Part of a small language model's weights.
Architecture: LayerNorm before each block, learned positions, biases.
Each number is 128 + 32 x the weight over its row's rms, rounded and kept within 0 to 255. Layers, rows and columns count from 0. Numbers have three digits each. The size before them is the row's rms in percent of the matrix's.

# down: layer 5 MLP down (transposed), 768x192, rms 0.208, rows 529-560, columns 96-191
# up: layer 5 MLP up, 768x192, rms 0.206, rows 530-561, columns 96-191
down529 103:120113157212119111164122145109155102190144147089108096145148142122129104140107111138104125102129169191114172138147106081104153183103163057130208060105168141073188158119119131178104128188122079148149096125118131112167146169126149055128160129121132144121121119088113066138141171126119106136
up530 114:087136084157149137088139133142160167176128102206146125079131136113163142152146148182114150226175132085158086139117090185181092133150147122114121068161143078137099149107130118137134075160158148077139098142093117148089118118151095150139131098141053165114102188185126084121094136085176116125
down530 104:126086107138132158159113188093152127158149165155153143149120178071211161051103121152108108111155162141143094145119072113144123103094136143134144150172061152120154163035103153086150120172154127084094147091078149164134049106112155172148103165101128087212143129186154108177158140082098146099
up531 098:131098151131090131114125103145151156078128091105105096136119088131091062128093071137165082098131165127144103102167107097136101157101162168092117133186116144137142092134085145083098137152129158156157168130151135189100135097146147159122107108151181164154097120162089145141162125106069126125
down531 095:109094085132156118147167118085100104135129137215148169135132151133085117122131203113143159146078185123080142083147153107090111153166103145105161095159073076105163128175185170094095178136059093126152113144169140123140120109108101121095083142124109067088103121093085053068144148136104121118
up532 094:124112183126071109090167062130096114128151136126151129109133065169053141093116115121109139118096082127100093161127122166169098146159177144104109108187076132155153151127094138133096091168135146115143121091081166120135167175064123086083153144170079132173170164112132127146105154151179093101
down532 103:107144134131087166172085103080120159066221099144123070126127183115151083122118089146066093146229107133195101097105058131084177111164138147198122139154095154083154156107139085151053124134151163148128143144100160153130077142129123110179156153109097109118194187156144182175148055140170160124
up533 101:116129113099134175173153125116181085103122114120118109142090107097077162072141113112097087146131132162098115132120123088040160108135131152101103156146135095106131135132083152104134090089090133111122176085173153142162136141126058122149106105086108166113058133177170131197167165143160164121
down533 095:119112145123136089127131181105171186093111108099081146111170085137126096172104181162072138144128161142192109151098139093131090169144143108075117133127113139101146137074139115139141079145125162165205116177155179146154114145108098044104130146119079157115111060112118187165103134139092121126
up534 098:173157094186157171065156148144117150191093174110144092113159126136145180127133123141151102155195178126191096069169098109189061201116152129128125136180107130167124133081145099132166115154113156143141073156092124123091157091107119158170185165179132102171189124111097134102150124150121111110
down534 104:198106136158135147122153121106079125105074176084118140184125170175124109088086188136099123119105161128148186128083168073174136167139115103122151112131200126145113088140155145147151144127087107152111160115113109165166119143166127126098081124159040166127123152085133115083110160168094084067
up535 093:047140182153150154154168103084096128196163141119141134147150118124073165096159176132147123121100077124129132109066119157140119141162106155142157089128164120155094142202156140145088157071076115133110136126127141087148121198091099110131107136068168096107089156079176089145043162170087136145
down535 092:149098120135119121131157125136145129076086081054101107066117152076210142129119124119133122151128181108108153111113129166195162159186143096126177096169126132155133090139109157088127141154125102134148115107136150116127179069136157149135056097097080164157065128151160078162098098105112104102
up536 091:144156136171182158137137061149136111161122147097168122134081152136109090109158073209105148077136134065143134150162069149172167142194163151097164102133129080116159113121148106100141140095148129087072147114149111168075101167115055140080117146137117135108144105166148134088131094101128096134
down536 100:108119171141240170159095086119099122104123086148110099156131137169152114135124106166154123148082087049109087142137110121168109173124175218136069139134132167119112171105105105124146147146121164068114174149094137140102122123129168144062125122141078100100141115141122136093052082129137151088
up537 093:073133177108173101156136143139068199084093084109150176172137139168114100123129156173116117111133156108093109135102139163090113162112121158158069124176130213086129093177115172150158129165145115094151123129170047158112084140129120118103117116132125130158111136142122117106124057157202083087
down537 103:155141130197127132092097156124102171110102157120177134088166136154128140095126137142107122160077127140121137161090147088166217140173130110100188119069161150160110150121147137127079131123170137140145118097129098116134102140118135108135085105085118175141173165185193119141118119119078108126
up538 105:147176129102122154163113189128141086105105130118127127072174118151113170152153138159097148181122176069136109124132157122127077192130120170126079113112096090147151178155114074174103150109120080111141039117147136103195076180118127105140130111086075162093078129114153196150149150095085155127
down538 103:080147179128141133126166131152110136102111135087200171169135136126090181123134157094189104104183086143143126122157126089086158128149086150129180163032168169106152064099148154142108149155090092127109147138140118194095121175157189110155120158152191128154151143127118093142161152112075134120
up539 098:138120107142071186103120116185104090111143158148186171162075132145106148134161051145156103149084105152094111191104105115127122122114154114134114175094052122144103143159106120161151160159057113151135085067158134169146161166119121113136088127146097083160128141151154118113114133083177169054
down539 111:160070091114109122103181101100085161105055128085104125110150126118115153129121123082188131169127072120125188112108144106155148125130084166141135111145093131138110174096133129148115084140096157140104060035166129105107178108109142096135133161144119140094132082221132116131129145124217103068
up540 100:179187137105122148068141086117151124145143152091161093133056110092136151146125135106102174101082087117111123063120164200133121172058133156132142142162137094116099147081105128127119114122132118107155078140069212107150180102129141148155101145185123129177161120105146146097129126133119142121
down540 103:133135146097102156106164120127140174130145129046117157122085138175130206142115146122132108087097075095105177125192136078086158118141172098142118167148069152108122174174035131134127136090164107171140145168113143150171107131160151138137133104118176141166208120126121173143141191087119107112
up541 101:143107178135081182106084133148056117136137124109176098110106103118129106162196107105131223151153174079146132122193166135101131109105115164130137088144133133117110162123088128082158135128154056081144124120104145116144095191170148121082086110222117165135167120175093123101152110156148133184
down541 103:114191185134161134147055069133093084127103138118142103115117138124151101084089188136131138216126057172175101130100157125117096115118116170060203136129158149153077105118068185134123163120150162123200201128181085142147109130150115181125156094118137120142115131112176136172155071156139161106
up542 103:099076144097142123169141144142120170119098118125105156140150025128144194071072123146152122154157121104080105140162112109153136205129192132116130136119140200123097091109116104130100120185164097140151090045102136092126167145114159134111167142079144131126119175048162098124132160126153144117
down542 114:125115155143087112095156102128140087147124110062066087105135082144196108147173096147148072047092146140079109159116140113123117135093115104079122105174177124113117084157130148119118124158171110115142093096100117095151161140088154111158098176180139149107098139138117063148088157191118130118
up543 096:140108142169207119148103128057202119145200183153120101180103119161110131102112141067079154158121105148093128163174117130148148103098112175174103155158125121144146141181083128169220105161130139123111099115119085168125125149173099136166125116155143184112166158132106138147111086077098106101
down543 103:198105087157129156129107139148138089055124117109124168116125118125108161158119148166157138149102122109100122154129088133162150095135140120077175088143119101152083101071040112100116142123154188200151096141105168143111135114147150142131076094126097119146196136166205159113162129114145158100
up544 098:119107125125118142172128114072098131123107152109117157120138186151087147112136108145192150143107168088083121129179172113114106158126160127110145113173110135089123131161097173079149115099118076075107144118074112180100150132096123111098114138052124140127127111086082134119140157099097162141
down544 102:113109138141158140109109148131090164130125155136181122074156160119090171065113133117131113136082120154107156109159125112108124144100193103141129046085161111161113073154094160162125033151174152142152150143068154126155064103106085153140090164164143088071090110083070110105117079096161229147
up545 097:147167148118123147056114157151158165071092089146215151184177129133128123164108192090159147125143173097114098151129134063105135144127148108113146186145136149146153141128152123142129090103171098190082120126153131118093122101122144078167185142089069189097078093122105102186159118146133143193
down545 102:131121027085142108159190151082130149099168139119088075157109146099141137128097072147129183105110118129088071119105079111147103102160097161134216069074053152116081118098076157102134115168106138102116134081137125144169148147180130114099138134152194148176159181175133096111101105128129121097
up546 109:147138127061093140156120082143178130174151103154160121156108130094115133123155106138108128115118138129137073134186181138135083127094114176183129201200112155113106063095162149101146095113173125172120043097126141143072127109161075146158120087080166101102083121105158108149087145076136096115
down546 109:122078085110136102137107087056139132145148108084115098126111174099100162164194082134087137134123093132190115132137096072099103168113115180189121113122102126077124106186101162075117165155135100109093087140126154099121158081142113163142120134161140215170145187148083114129138170095160132070
up547 090:142126150026119116174077126109115174126119063159097215118146142095203087162070116122145087096102128146081091167133161160180141114155191129102100072127128123113104108142163095107124137179154151169102142102153100131057064138139131132103105135109166090172192111140118137115131131167089098132
down547 096:135136209085131143110147156131097131150151142221092156151121183089119145149132116091123169105112136064119155107114130191148132102140157147145099151139148118134146085134089141121124167180166142091164182087142073111232138119171081153170074149182123142134115167108128157127134133129165102145
up548 098:150100130102162118108140088085143094127170164113183161124138100136123152102114133134075130097157159103173169122145123160119155088156127125144126149197104089097100145079095165160122119133095162124163168125189150165160168121123176137163221117128176164150198142099115097166139140147135096193
down548 110:084125157107082110151102172115049111147079055111106138160109116125146071126167137160161085166105121134120160183180134117142188153169141191157078075127119166139166129090082112137169118148142080157125083115111125062091077088139132146098130122118077095067150183160182106116142148076126150151
up549 102:160127124104109080133102167111143072089162133104157101056081114149118160154098100128098099107109095136140157107155116132145071139101144152117135070112147137127190186144094209174128118116082134078155205152121098129112159140148114147096133104131122159131117100101150165161100156131148174122
down549 094:130095116145142171152156107117146129161091104117066124131133114104127150087180182112118147086127131123120085150070158105106152130154100062131126136071057121177104108114110082131111164148117128130036118080096075096162175155112168110180159078137167083096024119148037148074103093095076205129
up550 109:120119143098119074124163142165107139152161128166120116114089156131101155142173141125139164086102138131126159088157120131117104072084148158070129072078182185109214152048120155090127169136119102124168174158139096139099135119124164148132157131112126081188069146077186107159121094121179112147
down550 115:093105226144151137206124091100079105197168115123181171129147150130210118119148133114079093118113110188116098141153086088145107047045102145088131159149085178105176167104142178092082127064106112143136147134106113105109164155103148156087094116119131133151118129095098154161118133154094167185
up551 108:057096153096144130106133189143108146070137173135122155124172136102038128121098137149152154157146088178147157112172183081094135088144148145124117102128131157120134152089133079105121101145117066077160127113108156077095183178121126117142141108104186174113177130130159141170177146092095149118
down551 110:159021147148154149118077165136089175105113210140089099185126136152096104095094131169185112093132156146077169134117154150127135069098170082140087134099093127130132126155125178154123117092137179123145114150141154154158104147191096130118119118140135114158138105138130096103136112154095119111
up552 093:130122147119164117133086173147071153131110158103110180101099116102110162113152083119171108171084153159097148179139093049113133113095167112139185059155142157132140117125154117120135169120121125084217181089157141103145199123116106172139150089059170144161128126137130091129106161135170182115
down552 102:131176103135132177079147116100148139140158130113137095126055101093117140171167089138090121122147092106080110122150177083066064134146112092150115042131128131119137164170135135144131119190127127115143114139130122126161125119095116092134136133100102099118111134113133116099130122187162116070
up553 089:142094131080141111126104065141125100119136106119136141133132104073118109136087189143115139114163112153100063166123155104165074132177174185130150127162073160156127148097126122126098205122157131170142168150152124133157136121146106124111169115132140109087139113117101153150112167213188105063
down553 101:164115109128079147149118101151196158164106113169082175129128050111128112138146158158059116142126148105095122121139094106155121123183119092140127104048132095125070094152145116121116143119059151115150080150168198122145111183057104078107113110132121138098135104187152155077078153125160124096
up554 101:068111106162182113137109172136141150177102175117121132126093037122138071121138118143113086136185179086096106157160124140131084155120148148131143141146153108158123130152150136069212092101162109205165126136087118163126124119099069118115154109117108107106164135137106142144159145149115102188
down554 101:150088170132158105129107099112087165127116150128147128075081159148100091104107118128094140137138161091101175184079205152136087123070147116088152152127167165135135114116120150150186175109089164100148131182076174102130114115112079112127161159089070099103059078122110071151189131126052109115
up555 105:122177147115145147140155106056080083105121111116129084157115122192091121103140149140183062164131126136120094137189125092134142063069112096144060108133099178058176093150142104144170194108144073098126173121092178121131089139165129161133190080134121123113118130142111118082152138111131101091
down555 100:147130070081107085084157139151032148169190127134073103142175167105088148142105166174121120099157063164160176128102098145147119159087165139114122155071165161107140092078131147144114141137126171118097148181115124080100112100101147072153107149145174110171151075097095173096135135137105145102
up556 105:120195141113164127140092130154162110136193115109169116152119116109070142075133132111152108147096129123133054179158138143148165133177108145130081080120110074117123215134102126093096090143168062115154121143143130178062156174064145053138096116051114113138101105103154124142128090168161121115
down556 113:127115178118177160149134119155133194138137078024089132103141121122126117114100072139179143133189149114121080151150153175189100152168172101150102136066120093103092112119194080068103134112179159114148098084099128121083132099127169058112088162114150098147081148174084047171124160168236115082
up557 099:167132126090188106154145111130138126130157100124126169179120114101150131106164125148163106151138142125077103129157105108122087093139165103153163153189104159125089179165143111110130108086048097108111180103112143044118098034115079119132189123143184143140215116128089114141165080124126121124
down557 095:098104105091183121127179138162120177147116114098166132156065125135112123162156127131170104108092131155126117148135176101096127118174149136168183093147166130087173184139151073130077114131101123054114119106101171093111067125124145122116123146126155103165112130102119132165114212114139093122
up558 101:143163143137106083083160125085094160133184126116117163092171122072071124087137203111148165058110128214091140129123131111167150133173140149109125107144121110120092162024096122084121084136060133149122086157094091180146138103147129071119118157069181191126168059097144148134114140103129131145
down558 110:190102162108141095124190098161110146158137136178141130123165128100053132128121129141133147159141106154137136140132146110196110110103142139127121124174131126168137126185102164089162109152157108126190156172106122123141143124181111137181129098113153134096113074105152180173080131062093144147
up559 100:113148122098106122090173152128109152140120180145130118160100141123149112155125170091134189127142159123162172056124175203132085134119146153029139143171161122103145150094127028178138198110097123136119133084084084111094084081103147138180164133138097070099148130094140097176133176108111136133
down559 096:146091115085172186118161135113117123135153097173133117163104160179144150102145102079103128128123150100108149136084132089146112114093099094133097139173122137162165195082081108165077137076099179084105097089153144122174101137144076110162098131151150187118125119144094122135087149114109144078
up560 096:087165140141121165119104114192148158161096097117163151141145097121107162137174093148145098140166180092143092092172129073094136103130079170091110144157099153129045186122106159163127107070171156128107132166157123106087113159123112080134176137112102163149071124126161123110147124119165091094
down560 103:095138092227116123144103085153061152137111139057119137126065138097089126102200096134088131118119115146119122109158141164091160119149081136131071123145056152155120059179135109127103157152132151114108106101113091095115104135111154075128041144105116096162123160107103123116130138173151090095
up561 105:058149073121167117173134057144128082078119107086172166136126087169159134070130086125123147244140150209168119146136156127097083183093133150095092094124180112141121096150100161152110172193125108107153165126141151112071078172157123081132130154160112153140193095125137138104143088130143051151